Part of a small language model's weights.
Size: width 384, 3 heads of 128.
Architecture: LayerNorm before each block, learned positions, biases, tied embeddings.
Each number is 500 + 25 x the weight over its row's rms, rounded and kept within 0 to 999. Layers, rows and columns count from 0. Numbers have three digits each. The size before them is the row's rms in percent of the matrix's.

# down: layer 2 MLP down (transposed), 1536x384, rms 0.127, rows 142-194, columns 0-127
# up: layer 2 MLP up, 1536x384, rms 0.137, rows 143-194, columns 0-127
down142 103:479543503530517492521521473522512467509509521476460463555513509523470486458510472549506476496510477514503504509483554545523504533486484483526494493494481465478508488529470517544522457496500531509502491515452501499521483511490506543513484505500533445508447479498511526544484499532479483533496481467464466522484454496522467522495469465519454508487522514517534504515523479489509566457487
up143 096:480458527521517455496517501490516495518520519462528530537480483461501520486514480473525493482502484519493456523531559457483492471522483519533511506496501470488503498497527455529482493510480541455470519501493523503512529490499469501503513471474483471470542495541515496458511533488537503500522552511487514529515466527510528509537522519457572506491470485524489456495500486512485503472499
down143 094:535476509464511525477497493486476473473513458566513516482511514463433488479486501472522472484507510485529475514549524487494517487480496496512509533491462497500452508494493502476492501496514533514488543513468503510505533484488493489514456504461515500516541502534481480511529502461467485480511551501541509531431528555540446438546490488510497559495523523522520498490478514472500514486472
up144 090:484488528493531494575487525495511499490540494499471502461518506485535515553499477507531525465542505537477526514474488481520503512490522456512492504529473500508490492508512495496521514486506547501522494520580520488423533505482492530561502526480486536468508486515485484520503508501458498485494515487511503517523502469472516520494519474456530494476532563529553535455536488490472461496485
down144 083:534528505488480509448516544502500489508483510464521528512501533468427495471472494507487454503514503509541474501518547524479445530485500522461493518507521492510479514534481501488473481512481462497501491433441494531506464507468466469515534478463521487517487519517486517469520501514524509490513469522479482476520508544503520478519474513493496528506488477463485505508518505482481532446530
up145 095:479528514502479517474500485482490456521511527484510455507484519493523498517489486504502492522480501476459499465483487427511556452530495536481468516510497507530492484506491535484489521510482502505541492527496525493498544512518531516542516530501500528500506485512511513445483490483506500534513502491537486487456489468486493489501528504543547461528518459437543522479561502542473539515475
down145 100:529496534489517503526490506499484528499506523505456477473507479450517494518455525519492527528449415525546503500481501509503487484506519525566501525543528513472506534486508510475479496510535488554483501500487483511477477532500511459509506494475512496440515492506498543541505518470470493521520522510533483520491510505541480546522477479490521470418507480513509520518535482536538476499475
up146 110:521468504478474482544540480497506472512473508489479508501518512525494472476498542510480503465533468475541515517464500492467537504459501496527483489489485459513522487497471520515502496528540504512483540534521485438483465469480468495515484508493475505509482490533489525522487497485510544495522528493485497534508470517523459537469483504460529518457461491498548506564513486483467455474507
down146 106:455519510506483502493523527515459490519490507492484515487480520519517451503515482489522482473450497506503488534512580522519550502491475482489506513512500475485481466503481464519440514469501473540495476493518486497531571468528505457497523509467453522489504532502538487515508500516469514540504511483526505490509534480511509541503512505494467427483506500516505501527518480479471478492519
up147 091:482500474531481497503526501471478499518493509527489506499470483505521541503520461496456516523498553481525489512506469491509529525518553504531443510460487456516463474456521528497507519517503480470480489500514458507473495512497497495479499475458518488514455521520516492519479452493481508539528484516536500571508465444499482491497499451482450521476475493492517493494484504499457487535503
down147 089:472485514511500517490530503498513500478513490484498530497469502515537471496455472512529534479481472522516493532496483487447491471514494469508493491515495453473537513495491516452479503459491528507538478518528454536525491494519491533492479487500453495476480487510497533491498476492477506508494481483510489477507530491520533493491545533496530523499488484481501483543507506499525540543490
up148 107:547463479506449470497507482492510478495513501469536499489496534490494466497512516484535485505500521529489540543486482473499471464489500464475494494493464520519498495537437544502475515483489509510449537496498506486518486486493520527476521513521515503548480485492499512472487515504561542476480525503528509503514479494481542484485510539513515507524499511524494507508490496494444471485488
down148 103:499510485523549519497490470518462464553484494512529472557479508489509521538494463516544492489507497506556482497511505519514515471527473517517462502489492505491499520480511487497495526531527490477485462498484485474450483446509504534518489497512522479513517490521515521524513489551486487512510514493474513518515517514444459487472553475473469496508482514505469506511481489495494487488500
up149 115:512453492508477559472474519501549468498537480496529509489526462468504551494496492521521515457469496532506514470498481517513488523485496458493452504484514448521514490492577519531480513497493508493462497507481518541477488516517494513504543502503538505524489489459525493500509508464500495517498505499483517450518526469514476491477441467511492479492469522484472580504499467530511524522510
down149 089:472517510493489472505541522509526487504523574487457502473493455485486475461498498449507496533480518511485488512523510504505489477470523528513510514492501537530491485489459506487542512523490452493552511518506489453499544507472506498491469508537442535499514489529502507507491493506493477502527484505537514502555437514507531529470504534479513501472538498532481522471521495493499437502490
up150 102:492525491515534502459556502466545518493455505465485477503467528526473519477530523463467485503499500485536441468512497463508483527506500474507454527509557512521472488497517503541507493502495526466476538477490443507511535498439509516498452490510480500484537470516475510521489495517468485513485508504480519457515504489545523492501518505494451515457475493523476507529519493498450542522481
down150 088:521518490464468500526457502528488482519498476501502521530507488496533507469494504539495547491520513517489490526511472519506472469478515543488461417490526472476490512512517494476507489494483524495479506521484481475478506487527479484478527514467481494470480531480513446510494451446509492498506452485499488497468478488471489515487465515496510458517543475455519479521498491516513491528486
up151 104:471508480479476529520521477471504488449472455497497481469478501492493498489500505526499480479494528525529482565514483528536491453479485507477462534517488465498482492464493489516485493498516522507482495484524518469504531503555502487525484511509502524550518544517501505524526525492535524546517501478478474564501496527455509492501509442512504501497501527527465516531532491511461464515437
down151 108:516468486515515552503533501495458546496503531535539540476514513558498560497481487560511516479484516489473516460476492489514492474526504535487488466458507481509520492480488501551533488488486499511500463500505485454469496523412462552511494479496478508488472459470527499489494504518528488498543524495519488469513487541520488535497506488542515537511541502516508509493455535473550495487507
up152 104:481534476468515546493484452515533520496526501492494470531487522556499570475545525499529469525487497471500499521502474500475486492476500458551494505485500476541502509501460464486471529527467517520512488507499491499511461484491535519474481472525464464519460490497507481482535479477535502489550484468502518495480522500483489507529495488501498467518504504462503517491453553574540500477462
down152 094:495554531484493503489515520489476522538513510476505519489438454481467534552529500519539484530545484482564513452517506494497524475511480495510517503502508530516493473530498526481514480482486497518508464495490534527495522537527476511437535515456520474519504487490532501485502516507510488508494502494475450471488534501517470498538508459474512481553478511491523540489501545551512442473538
up153 094:500506504510514519444496484478530521513490490527533523475481470491439485468527501474503460519538535515568541490503478527488521507490467483496498511506506502514463496509489499542526483486478442510455489550518490500499526450527494529520532540499499532537486482500519536503528504479489531513515479511518511498466502501478503530531496542531468476505551457502582475459522488538494480518509
down153 095:453487515514527473558469503500488522502538509482554478490491480487481485519476505501508467500498496490496503501494529537505509479487483532517520462524502523490524506517493507472515493468467507466511545533492468498505519497495524479527497474509506492503491497492495518531519494530502475512555523487463534490487474494476516458503493497501493501523518467510518506507494471511502498534520
up154 087:492472478518502497498487503526514473487475498482479509507459467480476489485508524488521560507478510499494478491486481533491482489484444496469509511485471493532496540483484483490513518453511498499493524471481471492505478472478487477522466499513518535495510504505475476498518455490522485493502515485546467514464488558532463517511530441505509514549502493479489492488561511524486471495467
down154 103:517502481473492467468484498465441510474482534511454499540520506509549558508500428491459498501497525488445518494477496489469493486468493469507461525482444510503525497436486495501476543536524489499485494493489477503532475517493511511481532523495514527512463459552451505476518539485534528510505517507552497463487518489482500501491499516488486470494516493516514499534450490480483531477487
up155 079:513470557493484464479532512451514494501488520500533493457460492534550488475462504508461533487484484503508505481535488497495508516498481549464533494502474470515491505495492482504485537474485492488555506460491493476519560456539513503526508525483547480530533521511488487513555475483549507513518512550495500512484476503483531501514457473515504556498481545498473488505506514518486511472536
down155 091:526486511513529481508562498552486522467449500472546468505512527492488470491533516517518480478473517539506507503486457505525498491506488453508508529496488485486508484480500475517527489471523480545461497530555543512526487504515490493481520470450520533513461508492478458505515483456496510492456491469520520545501482464501470506515529540490504478465483504483494523507517502518528539476483
up156 105:472501524528483510493512494502535510492490522527498499457507578510537543499481509464511538513525534491545481471494512470457520521489535527521487496525533504466522478547490476525503501504497462492544462529516516490436505508455487520517531503468534508461472477489505455472506505459506509477542491538505511528522499475503479471515496509499498516503488540494552461486538515486502521471500
down156 097:538508478506511498473501520512449516509480508536468524514524473474498441501489506479508503496548485537461492505487481456520477525482504486551518507523453493479452516467492478531529499473525521514517503448537464509489499535525467489455489488498485483514529506491485489499492475456481465521534498472472430523512498495483506485481453499511505463523539501481506499504516540525518519481519
up157 096:516532478464422514507507527510494490502523523458545491501488493467473464515522524493484545503460450513507506498517502489537474492502508477508528555503495506497492466524524484550506518512451487501495521444502516522485517522502502489483514433521526533493504497505534492491508494467516520533522541511498470540540486469492474441472527518531502475523479503491465506493488517483487504491500
down157 101:539507531486485486530494505501501517536498475469540496537536507501497514430529525480451499480481519503456466512516507531475475470480498453489488454545504573458485488479474521509498503509495472522557550514512497494497556513494483456450461490543503501477484549478489480485462486539464459514479486494524510469446502495537528460508483509529467486484530523495491515540515526551479471440494
up158 089:499491520494482493472545479487517501496525521515507484528525492488485513517524520493474533477508497511469562502526492502486481464481482500529467529515522483532508505520504509534493495494507478507511472493508523549496507494488515511534510473467454502521516530458504526514423500511486456501477481440485460513559507469511488438467531432515455513474547529489485529510545512519486493500481
down158 098:512510521513521477474503470513460495468577525456518504488511508540499547489518505475494506497497464514465488522496461479492479487501467498523518534507494460471543476509476502516517518500466504511529485503501554523485530481505429500507496498490466498499449500512494485464506477510519482501483494466490466507515496494510504461452498506536526497519490497548483523536520532534479485485481
up159 089:486511461486474525496541439506521469525483477510454481496481494523489490489491476513474493501512520518531505500480499501477485497493520477508468423465490459481470504497553465498501481483499552586530476473536477514498496487531499496539514477539550480512516500556516448475503505485490511509498537529515508511452566482500523503541457515493484523514515492504498513476528503488500505455468
down159 097:522467483471483441505499464502498475521554536543516508481496528476514484495490473533523510510496471475504511457466493499472487548461503451496502507488465499519528475502505542505461489495498509502510468505495523477471502506542515518504517512540490489498497502506490485493480549508495518501473504503478504483535514524518547496484464502494481526488481487478498534492523484479492504540540
up160 096:501496428507483494499461495495548509539480539524479506508505489531511522538525494516460448456521533554497448489473532477502522501475525543489499483498513477502466487508472487485503551457492525526478523495504526467454479511490495491484516501493484495522529457523533465497524518521467463501474511480520508523512496506504505461515458582520512480502499499475470474469504511486535480484487
down160 108:461527503517502505541478515508529519530497491484517501505505479509477479472517563460519512493499514506511506530492485474498469491498521463536488460512485502487451498468507462481516499462460530474465486456537482453551530476517436479520500546523458528502507551502505463497459444483564503544507495476584467484484517490512548464489459494514489511483536475520500506529497490525528525500453
up161 095:489462533513477515517508517502515509508541487571573514501494506518498486484499537496507475492480504534469537544534494517503549501512519482490507538501488508473489494486461487534545504500500498512539511510477489473558483487500475481511515504481484528517485524462481516508534541509469469520521506475489468552457481495532490537527512508475486522490501505545500469525508530508482552545543
down161 098:492506518449538548541495515490486465479508520521514496521480534488491482470500517515476505544472461554526480561479525466468501494524520546505539482509472467482467534543487580515457493516494515473515487506465486490507484508511495439522474509471542541485509465508533518509434484486515500502461483477491553467509507496499501485498511461474484511493497493523477498477491529525478553512563
up162 085:558481493510454507527492502509527572528512519518505532492560525491496524523506505461558484524481499501492495462499471513476494453490531498504528458506460519470508475467495467491534537513509470489498501475462488517551483475494475506504461481502506502517513518539478514527484452496484480465511466543504536478483509467491484490492465518509511503461519485426485450529491491484519487479530
down162 093:475501543480521515516488497518514499455536525484458505560498469517492529476478493470445536530482485492495526529455491464501488514512479506449497496517528501481500517525528531458530450525491533539525530514467456499462472469496506529487526508487487515554485518516489480505455531575519493493516470510470535503513483499467483493519439494455491439482463484515495456462531490427477506526510
up163 092:501444503508514468506489483514506488507470504517454512525496515484520514491535502506472475516480498522516495490506515530467487491488491542516521504457496502489474453486525483507478471538516508516539466500458467559519518485477495543540518524498498507477519462559481511537455481521498501477456502457472503517511487500473488564502476478499459511472514480504492454514478536494484491484528
down163 090:488461478461479505486484519488520532513477516494486479496539493487482501482519468498502475510532465517517504493478504484544487506520481522492501489476526480500511478449537488524533485525528521469540531492481527510496532503541477472545515464512532455514420511515492521509489522510473476501470494577489496535475496471491506491509548445461516492490500501504510515489484509490493540508536
up164 104:455489509485489482514505489432497439494463507501482469506507458462451459457495497505531507531487472472497497505516462484495477451491508505514480531571533487511504525514545514526490453476523449470545517511456541523489533514465503494482508514501533506494511536461499487512504535505499526491504497422488504500538500522531457474533514458548487491477460508493499485542511473514496523502488
down164 109:509541477476475494440454496476473495533520477487518510522482508491467533477467491506457555504510509503500495496501541453486483479492541510485466566486462483540514458484477524519468534531503481480524502478491486474480523493545449507501484524529501466513512482515480487498498522490523527527517492504498496505493503497467472522532476492492490513499532500499505493461532509486562474518468
up165 108:540503495494498505490466513430504490507484474506493466466466542493516548482518515511514560549498506487475478518473486521502490475494492527525510494485505458515497491509468483470482504527535517515533489526510488484495475485454493478487515472506464559519527444488506489492459537466499484532514482499456491509508463517539504523542463488523463498515471536468493502489480524516518474479488
down165 119:512485515506519466491516517506477509529467493474489515474493541498493535497482491498481508521490542441523495490498502505483496463483493487501475517467495527515447495534528489487454519532518520496543530459463525482447487448460523494499499532454531514499510523488550489516468476547485537491477494508494525466502495495511516508520495497503479497452486537501508472486455475482534490486490
up166 114:502491534503487518509507522463480543507484533455541533491489520511521526481529539441535491522522507511563546464476518492505513511507515493504542456486508485479458520472488494478486518508461501516439514467457511497492501483521510502527474443497513488524502494492461543514523520474475453496515496496516497494512493510449501527533535508491531533512446522496510481494490476466463499505488
down166 107:464470526486512496542522498488459520510471520502447484508508528457479542520560498558514502486492485505497500477476498495519501534459423473502531479556486547512444518478536473441498483482471490509487486505510520483463516507533522508536481498473512488487495503508471532514489519539466485502484492451509502484539523544511534525501539487516484515534490477497537523494460505462497490485498
up167 114:506483486490483526499463495529512495500491486525489484504507495482511496558493507473494530485526496492462501499480479530490515500513426517515548500518506495503525480485472483499488519497502490488495536473508510456507458488498494431512539502510519504524538458504478476519517463493485510483507518527512500509452458502535502451532503473523521520517501554452492524513552470520494534514539
down167 113:516483488471497529523511481496480447495521535527523471520500513499510495510495490491434500482509496512472489486479491491501493468472471481515462511485483471453498492517489500450462511502518554523483499513501472515464460547487544503495499511476482479492539500489512517467532505519499513466520502531472545522549498432518555511540501555476518514462516485499488501526471549513496563501492
up168 094:457512534502491479499492545488498433462485519460522485523494525489459458533529428485506499491490510502499519443505516497518509458502522544478528500495486503516480486485460490494474550513461483498503515520523501536490528472510520474473492499501509511497503498509482488531458522516477487493481493508481497526456488557519458530508563527469524527552489509489471491517526494498529459478523
down168 089:525484463532488532516489543493509544505530503527532485541503486534504514490456531487457549522467528505469526489480509488542517486514489522529472550503490507517480533481481483507512510482507485482475519535522508508479516499488537512476511484476509507497518497501513504503483503477489493480470500495521503439503499526529498490485525453518527492499483460499526486486506519484479507520495
up169 099:477541468475482507524472497480481524486500442515490429496482506477521506505494491446480532499518502490476505507485476502487502477470483536528503523463469483498519526516529498500514501515526523513547455501503489472521473531511479537478529479517491499522505541528474511495547452501493506498482491468479501512492487526457524506506445496487514477487517509536459462478508491536472512525528
down169 094:488568525459497469495494459516462493491519483526468483463476479456509500542519529485482494511498510487471511545466479536489498497518481561510507481496468485463483580525504543507521499499555478466466490509488485478465486474505480501428503433491483504493488506497488522543525486525497511494463503530521519527488479531464449502508457485458484538511502472528515509457558491489471481469559
up170 105:502499543505523506500472544530502474510515480499511503483536458511529539453488521494484502491534503477475518595489488520512506508473490508514510492478532471472538508486533486530473510461555508499517507475467522497479514465492526532505480481504499519478511465528511473544512493506500496479524520510512520495520508456494542469480509499459497502533486522512473487529495506496543521505517
down170 094:457500547500471525472471441469472528509496559451485525501547513483504439540553483510503480527448506517509468489505483519533535534513505494468545452489458528512495499514504509473475503458429529477490498463511491514517515511508492488464524448514476516483486513493482466475502486492501463492433505480542473502466492470550492519479507547455498494476489540500462443434540483522513504488516
up171 097:481496496527548453482503486450502550472519502505483531516476517518480468516509436511485433480475478500505553476488494466494518531482487492498528512502508509514457500507501412500479510495522478444490471499506499492498500509483508515512497508478521510478510446484527487494538519538485507462493501525517515510490474529502512500485483506471447526454489492487473551506527475546498487481511
down171 103:468474558509506498472529494491538539530541475469509538453499522455522495539485479467487489503483487524532490503485498512519514512477509507484503498482496439498478510493533460514483493532509525533525503501453519527487464478455497467516541502480506498511497484550525528459569458511493500538502483467513508502538478481494479475509452489517467503454492511504502465497536510509474525482517
up172 105:458519461494514505491479458487486516524514534478501489412470511485472565545450503536547522524519500521528528502463495484488481499461536517495468482461508475525538506449509501491524512478470476510491516465515551494467510498551468524448500470498494486406483485520542529508491477498502513489502523502487518500500500494531517529509534519485516466532500501491528496484508531481491523494494
down172 090:537511468479501519486517485524514522454449464521521499522559505502526487481521496501484471490522525490496482533494479526510490473497481518494544500496438535525474512513513501467522499489500529507504478519483526484495501491517511528547502507505497522492523510538518510520490525498512495503510477446553515500488512495432510492539485490524504497483540486498508473493480482536494491530484
up173 100:540517469510498468504526475460557502466505465545491478470477547484491498485497502455469509491512492487555471501496464508479546498485512530522503488547499483521438469570472449501517482517480507517534503487514468515473486470524550493491475508487500515563492566477490446497511444507509549514528502518502470538502471457504507513432475529501517493482522509489502493528527459518471521472494
down173 095:504520508503518508523520457473509491499505498485509476490509512484538471519507530467479478487481501539497503535538499498504532536453534515506545507545503509448504496520508523510454521487494522472520503511480510511490521472503513542518468480512513503520532455507517495505493490529509465490492501486513524526515489510521501496492541534485506493509496484511501518525506495499458481480496
up174 087:542533474503472506559472494497510558510439519535499503528481520517494500449485511472480503506528535499502492547514504504523489493482501514526510510505462504471463506529497501491502492486535541530470509515495524497480467494497533518496468493465523510484480543484522510524510498516464509523463517538478467476483477496532481520505497476499439504511490505494491492505519501515477496536511
down174 097:480515509493494495444505470450508509479484526496523508509505503509492506519526443537447531479515477523493525482475492503469530440543464467527521484488524481495478488479447480466467484502466503465459479516500511530500476515511470475476506513505527479502508495499507513469517476508505503505511513508505510470526450504457463435507529512519528525486525499473512500495547467488513537526490
up175 106:495484488489506486483505501533490530532493503505510502512518445531479523473513503489507501485502503510552501479501493502490477501474486464530465493489497526488498517565515506537505504478499509485472523508482510451518494511531519538485479497500503506476492510559461486489521516509476510494497520515498500521488490490501447530472530518502530488524491506504532460495512447503529516501408
down175 098:475505510496430511537506524491535529474507485500457527495500505545528484457480509480521527500475518514455499472481496471544491472547514492543499476508509500544555494482475537484515543542517518498491556486475515534463485479505473494460495459480462503471495477486514536457505498500492442560476486482471504507457511524497521488526508492489523467532525485510500492497492495526481492520515
up176 102:539537494508511505517506479504523519527486502510459502519509539476500572495519519509505542490529521504502516486491465509514482470481498444481524473468517491483509486436546540471541443544506538489489508518508519529522469481486555513503493519501486506485518480472481506518520492518493498496503485469493515490494488555535514504534478505532484499454465485507509524525503536516482522504477
down176 089:495499533546498486514508513470503522455495490550442540516498415481508480498460497479486537526487520476518534489475486517513566502476472509476511501532539489525491492491519508471476474473499529510504513561492467507512520500471523539497504519548490542501508506460456498509497499531505476539519552479546525525514482486497544539488526457492494538479485485505491501499516501496452526524504
up177 110:509552522520470477475533516552504579524492494483518541491466492541526508487514513524542508499508531471508536504465489484521503491496499508484491479534519501500509549516472498505475527504493493484503479512485523532489455479519531475479478515476492504481482504496483482467506477493480507519514460515490502509483483494514507502534513509502468500509490522497514472511515511497470509483446
down177 111:522486525500543434542537452484461554520530547530501516468554493523498487481518507505495502486497514518468474489486489486472502480498511546506499539505480501462496507476487495554517493505510480518532482479510520515475470477529478512503508512510493507492517458458482501500514551532538519497544500539523476548543483495477440451534522494516498494499535529500486492497508467469488500475477
up178 097:458506546496489502488521455429491485504497496443484489498467497463500478517521526519525520529493422499499493492503462513478521495470516513538492492506497475526492512457522478510487470504519475486501505483503508520540488465524494477499495465508499475501536500457493515531457504492534517521521492517553472499506444489502489539521468497513491494503547525489447493518503512513508484470514
down178 097:501500526513435467497484510474505468521515512501513478531541542510506536506509512483542484488482490497482509520526488503505519485534506558495546451499478490498499488487495495528523468499533527521511480494542519498528499478493509526504511467479524465511503512482480483530479456483484540460478524500511541472496515494506472463529451505467504493569521488525467496512491505496535526464542
up179 080:475558532487508494491509527460528502480496554514456495474523519501465518477500550509511498499498473487502551504460495548460477485518515482458501512498503542466506469495487503495509516457529457501547478486516491467472504534517492533509499511458483482487494534524499551505480475451525511488464488541521522463499490475458503477512482469512519496498500531499509556509480484491564470452512
down179 095:493473536447529462510433500531474516455483511442510476539529520514480494489517520503541491490458474467505516525501499505534518533515507474506486456493516504494463487477499506506484522439527474524459543491510501497516491498531477527499491546445509477492484496522507501483476474532535535483498479490494481470504500488495489481464508512533508483457516532467478448478526499482471533531527
up180 097:527503494474486526511510448502491479485515542468520509465481487487492540487519515478521492481478541470455512466520473547499490494476530544526506466522478504450500519528525501501500486480507490481509487481479463474473486488529532484466557496513495542494494526526519477543516490459491533490498487451516504523488491461482515519502493505519476500486474527477469468481515541520506515488496
down180 104:466517488500471493488518497465551484470505506514475468467502477515469452523502473548512520527532488537550473490515518514542482533511492529508472539552509515485479503480456498519516528512462464515543506549550533461497488523528494478525522531444485493490469519506489540475525534444473515476466509490519515483466523514504502490459482541519532456477497462470485470470526487539465500511507
up181 075:484473510497476508453463484489476443485498544498530479548535506514491511540528478526472507476510500503472514486451530503493525506493540487487497496473496473505521498513512501527501545483533480476479491531529505521483521523433510533492492512483524512475441501509485498508470512507543503490462498525481478480491513516484514493508483467492500457510469502520494493468492485492497474501483
down181 099:490527503488509509477512506472513510517446483487525515512477533521532537502519477525482498500499510478438492457456529501513496485522505490518504549484509488543498467493472501487498482465476480504522502530511484493478513482468514521537507524515491453497517455496467475503472518494522524505508488490542521479465515515504479493544474498452450510482499501506528526506466488535513471503500
up182 101:490517516517500546499512529462466528496563497498461523497463472512483508458491508506530471508521530488530482459495548529517496488482489503519501508505503483493472526486509530511511483457491519471445480506468493440494454484541458481497482483452467509498469460517514476532477500491475502482466492461520478486490505492482509509490451457441476491496540477495442465518539460513576517481493
down182 087:453553507484484489499529451495527484507492543498535489492482496518477516515510484504473514480511481448516510500438486472471531470488499512445502468481506502518501511537488507489498520527501456476531540498529493485516498524527510508515487484500511493477507530453478457517483475511522465508530503486485481526514474557539502508492494518512495515490496491503526527522494509481491475506493
up183 105:494536510527488457464528491526516461494484522488467461448521474530490497561515441554521489501469501484474513469463535480518467553496485445496457487513474506518485503538515493487529503505465501535516525545499517476488497466515518550498523513507499515473525489565517489487496501522462475473461506483534495524467477518530485490522501549482527510500513518499500480497500477462503486467512
down183 104:478460489416525487538464500490492489503449472516525479494463533520545458478526520528499503451565523515469465506501467520501486504453500520459526477514525498501459496473488478489507451495494497488546471548447503516506479505521470513542492528510481504477519517480491485519454485511483568485497490512482457467503500486501492507506467491456481512529545487547493462515490517479473477491495
up184 117:514489509457508504474519501502470521498480451507470463503511466461538499515475500502526483480470518523497518487497505498476456517509527497502507514513514468579494433508511451484498508510493496509524542470513541504461512493474547493490498515486505502497451500506524552516495519489499471468483487451494466499529541485541513495500513537438471510468530465518504492504530502528473501565526
down184 111:499497475531498503479462500493482495529533474494491512493514496521441546495457501465474505470518536510465486516481535506485460484469500522451498541489503487476532496534477481507469471557498474480499470483505457498562491504512514526491522488512487459459475529451503492515535451529490500428523495504500498484522530497484479519469475472520494504479513474531531519493522455469515515486506
up185 096:508488537538494515482520515532525491509466495471543527467453489497502481496462508495533498528519516506559420491514514509485483422477508506527455481474529543520514530487484446490482487508472545530513527491525419483538518504483501481487500499498488517479556486497494497524503470505480499477528530480530503517497502476470510501521474484491518476480512530549515471514508509484496503475546
down185 096:441545499518460523480523496478449491520507522474473490482521489541517459503484495477545505467502487551506470507459530483471465473524509511540495505503510542498503501508489482451526499456510500494522510505547571536518513514488491512455521521465492507508506511477523498520509489511509519506514475495475492533460525515480495480538484498543503510522482510496549527486536496514533493511519
up186 106:458512444477476478472541456514454513515490492474494497440499479528476564510528505493487536490558494474504529479539515495496502484473512506505488513512509490512485514510516485505501514480510493498480499490526507489482458500522447533502459480522494510537516523500490505467477493525530479500524467526525504526498496513511502477493464477531516464505494515528562474502509534499439538450506
down186 094:547508489516525533550478536537438519502519552463501522490499493487532500486448530520506477490487495478486492516463466502561473506465521550487556505513501540467527489505518526469525507450468506485503529475500537502503518536544489509503478519458520482453494534514485450531461554473492470500523476468493497494454531467487521523525558546496491472498523514552452506508492495516501490477468
up187 092:512542518482498515511510490546483490543498523500464489476488496497477460472536504485517509512539499523428493517520515467498453491463519525483519527480484528501470464472499460499514540513504497515487494525537491491488409508499490510522510513480517488538487505475501502521516519527526483516501528529486520507528471502550524550491486509489468486529526510529526511481539504489539472497453
down187 108:533503467508500485463495550515469491477491516474530526540464493490503529534463542504519480483483531481503548492481426522483486471462510520486521472503461527495514511484481494535517506466492511510517490463474486476497531490510487516479503476531536490468441540500500519482479490481544486491485478510540507449475498522534524471511492526445534504495518535496482506489494481513495540508503
up188 085:479562500571490486493534466520497542516534551470486513483502483555533461485473527517508505495499505469495475463484440526494491479482505482481484546514507512488504474493517516462570530512513506501531527515518513551514443499497498482463499534492486466463476519522481486522498496546480490495456515480529515511473535508492491467484523554529477499505545501463505475526524509495566492459496
down188 094:481470494509487490495521485488505483484464444517506483496462537483506533509503504509552495527477535464473545474492504506522453473487526486485504498510504509515485524487518509465503545506528516522489577490477462525485515520536508522466502505533509518536493471542527501511465503515507467496484471469512546506505491483546514475509482463520499471481514478484532462463519481513540542492511
up189 100:516506501524454475489490521535500532461489526503521501516478503541529493509486513533521478505536517513490496517544482484513509475444491457531527451481493505478508500530469501496486489494499521515484488537485470524521483452491510524476478475525491523466481524523461435479498523533496482497486494580527499527497531495493501512470465531484512489492436472478519483476541499524500482508522
down189 101:486509463505540522522501446473481502502472481541535499504508507480511500440492473481458512488501494446487524519480495485506467465515492486479477488534481568501491526489507474518504494558485507523501512484496507506473486453473489509553508522491498458508512499475524483487509532512497488471544514474521472498495509551535508507461533489503501512478510512508487492544454480508500514527476
up190 085:502524499527527520482491503519505523505510471496473502524505491499472510515463502502506511533521541446500510547500477497489522519522505484468501452477482482512479476535508519531522501507486490486489523466488521507512490507495502506499529484468508504509485478487503511490502447483510477492542519505522500474500486544523487513480525475536513511481433501491523509481479450489505486515508
down190 096:487466465496513504501505465475464490508513488492527525500524471471509483474535508497513510476494497493521527476517509512504553445497487527462526452541492495467479511494492513482522526525466534458508536493502495537500485473506525488549479481490455503515532503468452506507550516480491469480546493521492491503481449472504508512461520510500510452480516489511498478517498475517503508515499
up191 106:468549456496502506492463496512524485484495526504516518486512492525482481492500470510525512519477494504506540524510468502535509495468492467483512498474490526502477478510527493489516497460466502537479534554475526492501486510508525531500491497435525505474494503539479523531480479514532503450472501471535519511494489530495532453463505523535437475568479492491445535517508493530512511507539
down191 097:529534504508521504497466523560551483489503467496473507499486488535511481478497503490450488484479507453504491509486514517552484465526542498519513485487487514501449522483495512510516499485525511478520513516497492460476501456524461512508489514446525496510502515510491461527498491510485493508505473481485493480451505517466475521496480495499523483490530510492489476516511481532461509472463
up192 099:554504481531474550479517503464459488533514520498510513516494471544495461484479497484463484473522499489500439497502523537486502535473533511471486491498524531503401499475495504488496464497481503469582538508537507497499489518512510517505560471483517492532475560475528460509493503498472495501476504511521492476507495485480557551505467490504495503516463523470492473482521489530500515495536
down192 099:473498509472476534483527470490503559482542491528472468497456485505494499478503538491505489502522481549507503492497514471524487494498457462528501499495492530530514489495543508467514502510498492532504491494471466484508558499472499470465501522528507499507533497512482517551523464492500502517471472487480525494496535467539484458467504515482478533502452499536494484517551503529488464503468
up193 091:506479515476552535504463489478509493514536496476512469484529543524515522496478511535467481510509510524496549522492506455515517475516489501487471461514467473481502468471553489489500495497488507526536466509497476487525532461532505531488532556447481480466540521525544544531497484521503467525517507521508478481510553462464508541471484497506519493543490498448469491499534485448554516521491
down193 110:426499476500528483492490510486494536448534465507455477490546530498480517511458478524487491486511511491519513530480482467517497519512527453515482472444504453534513499452515488476497518477497503487467490477509523493500506490548511533492523582518503536528438495498516518527518498526505457471470518510503532532533484474499506514494463522464498509534502507469548496520464479490506500498430
up194 096:511483490516510468501507509490521498495480525488482505520520488508494513512517502477494479489475551480465546510550516449483451509557478524491517537535498503514500563505509495486555510514519491510541494537467488499521508470502478557511510516498498496500509506480505496553550457500497502481505515506502535493502509518504490472484490473484500510493515486509483526476500473509505460484463
down194 106:517463500568479491483526544511519501514493512499478494494503499528456498511519501486470531536546508517483516480517519481510509536500486515555480557490496493480453528519514461545490523492524514481510508516525490487481514473495513536477503505550468500513471501487463490486516491516486460520504515531464511509548453458496518463494503479506498519502495502473484468524478519464492496504484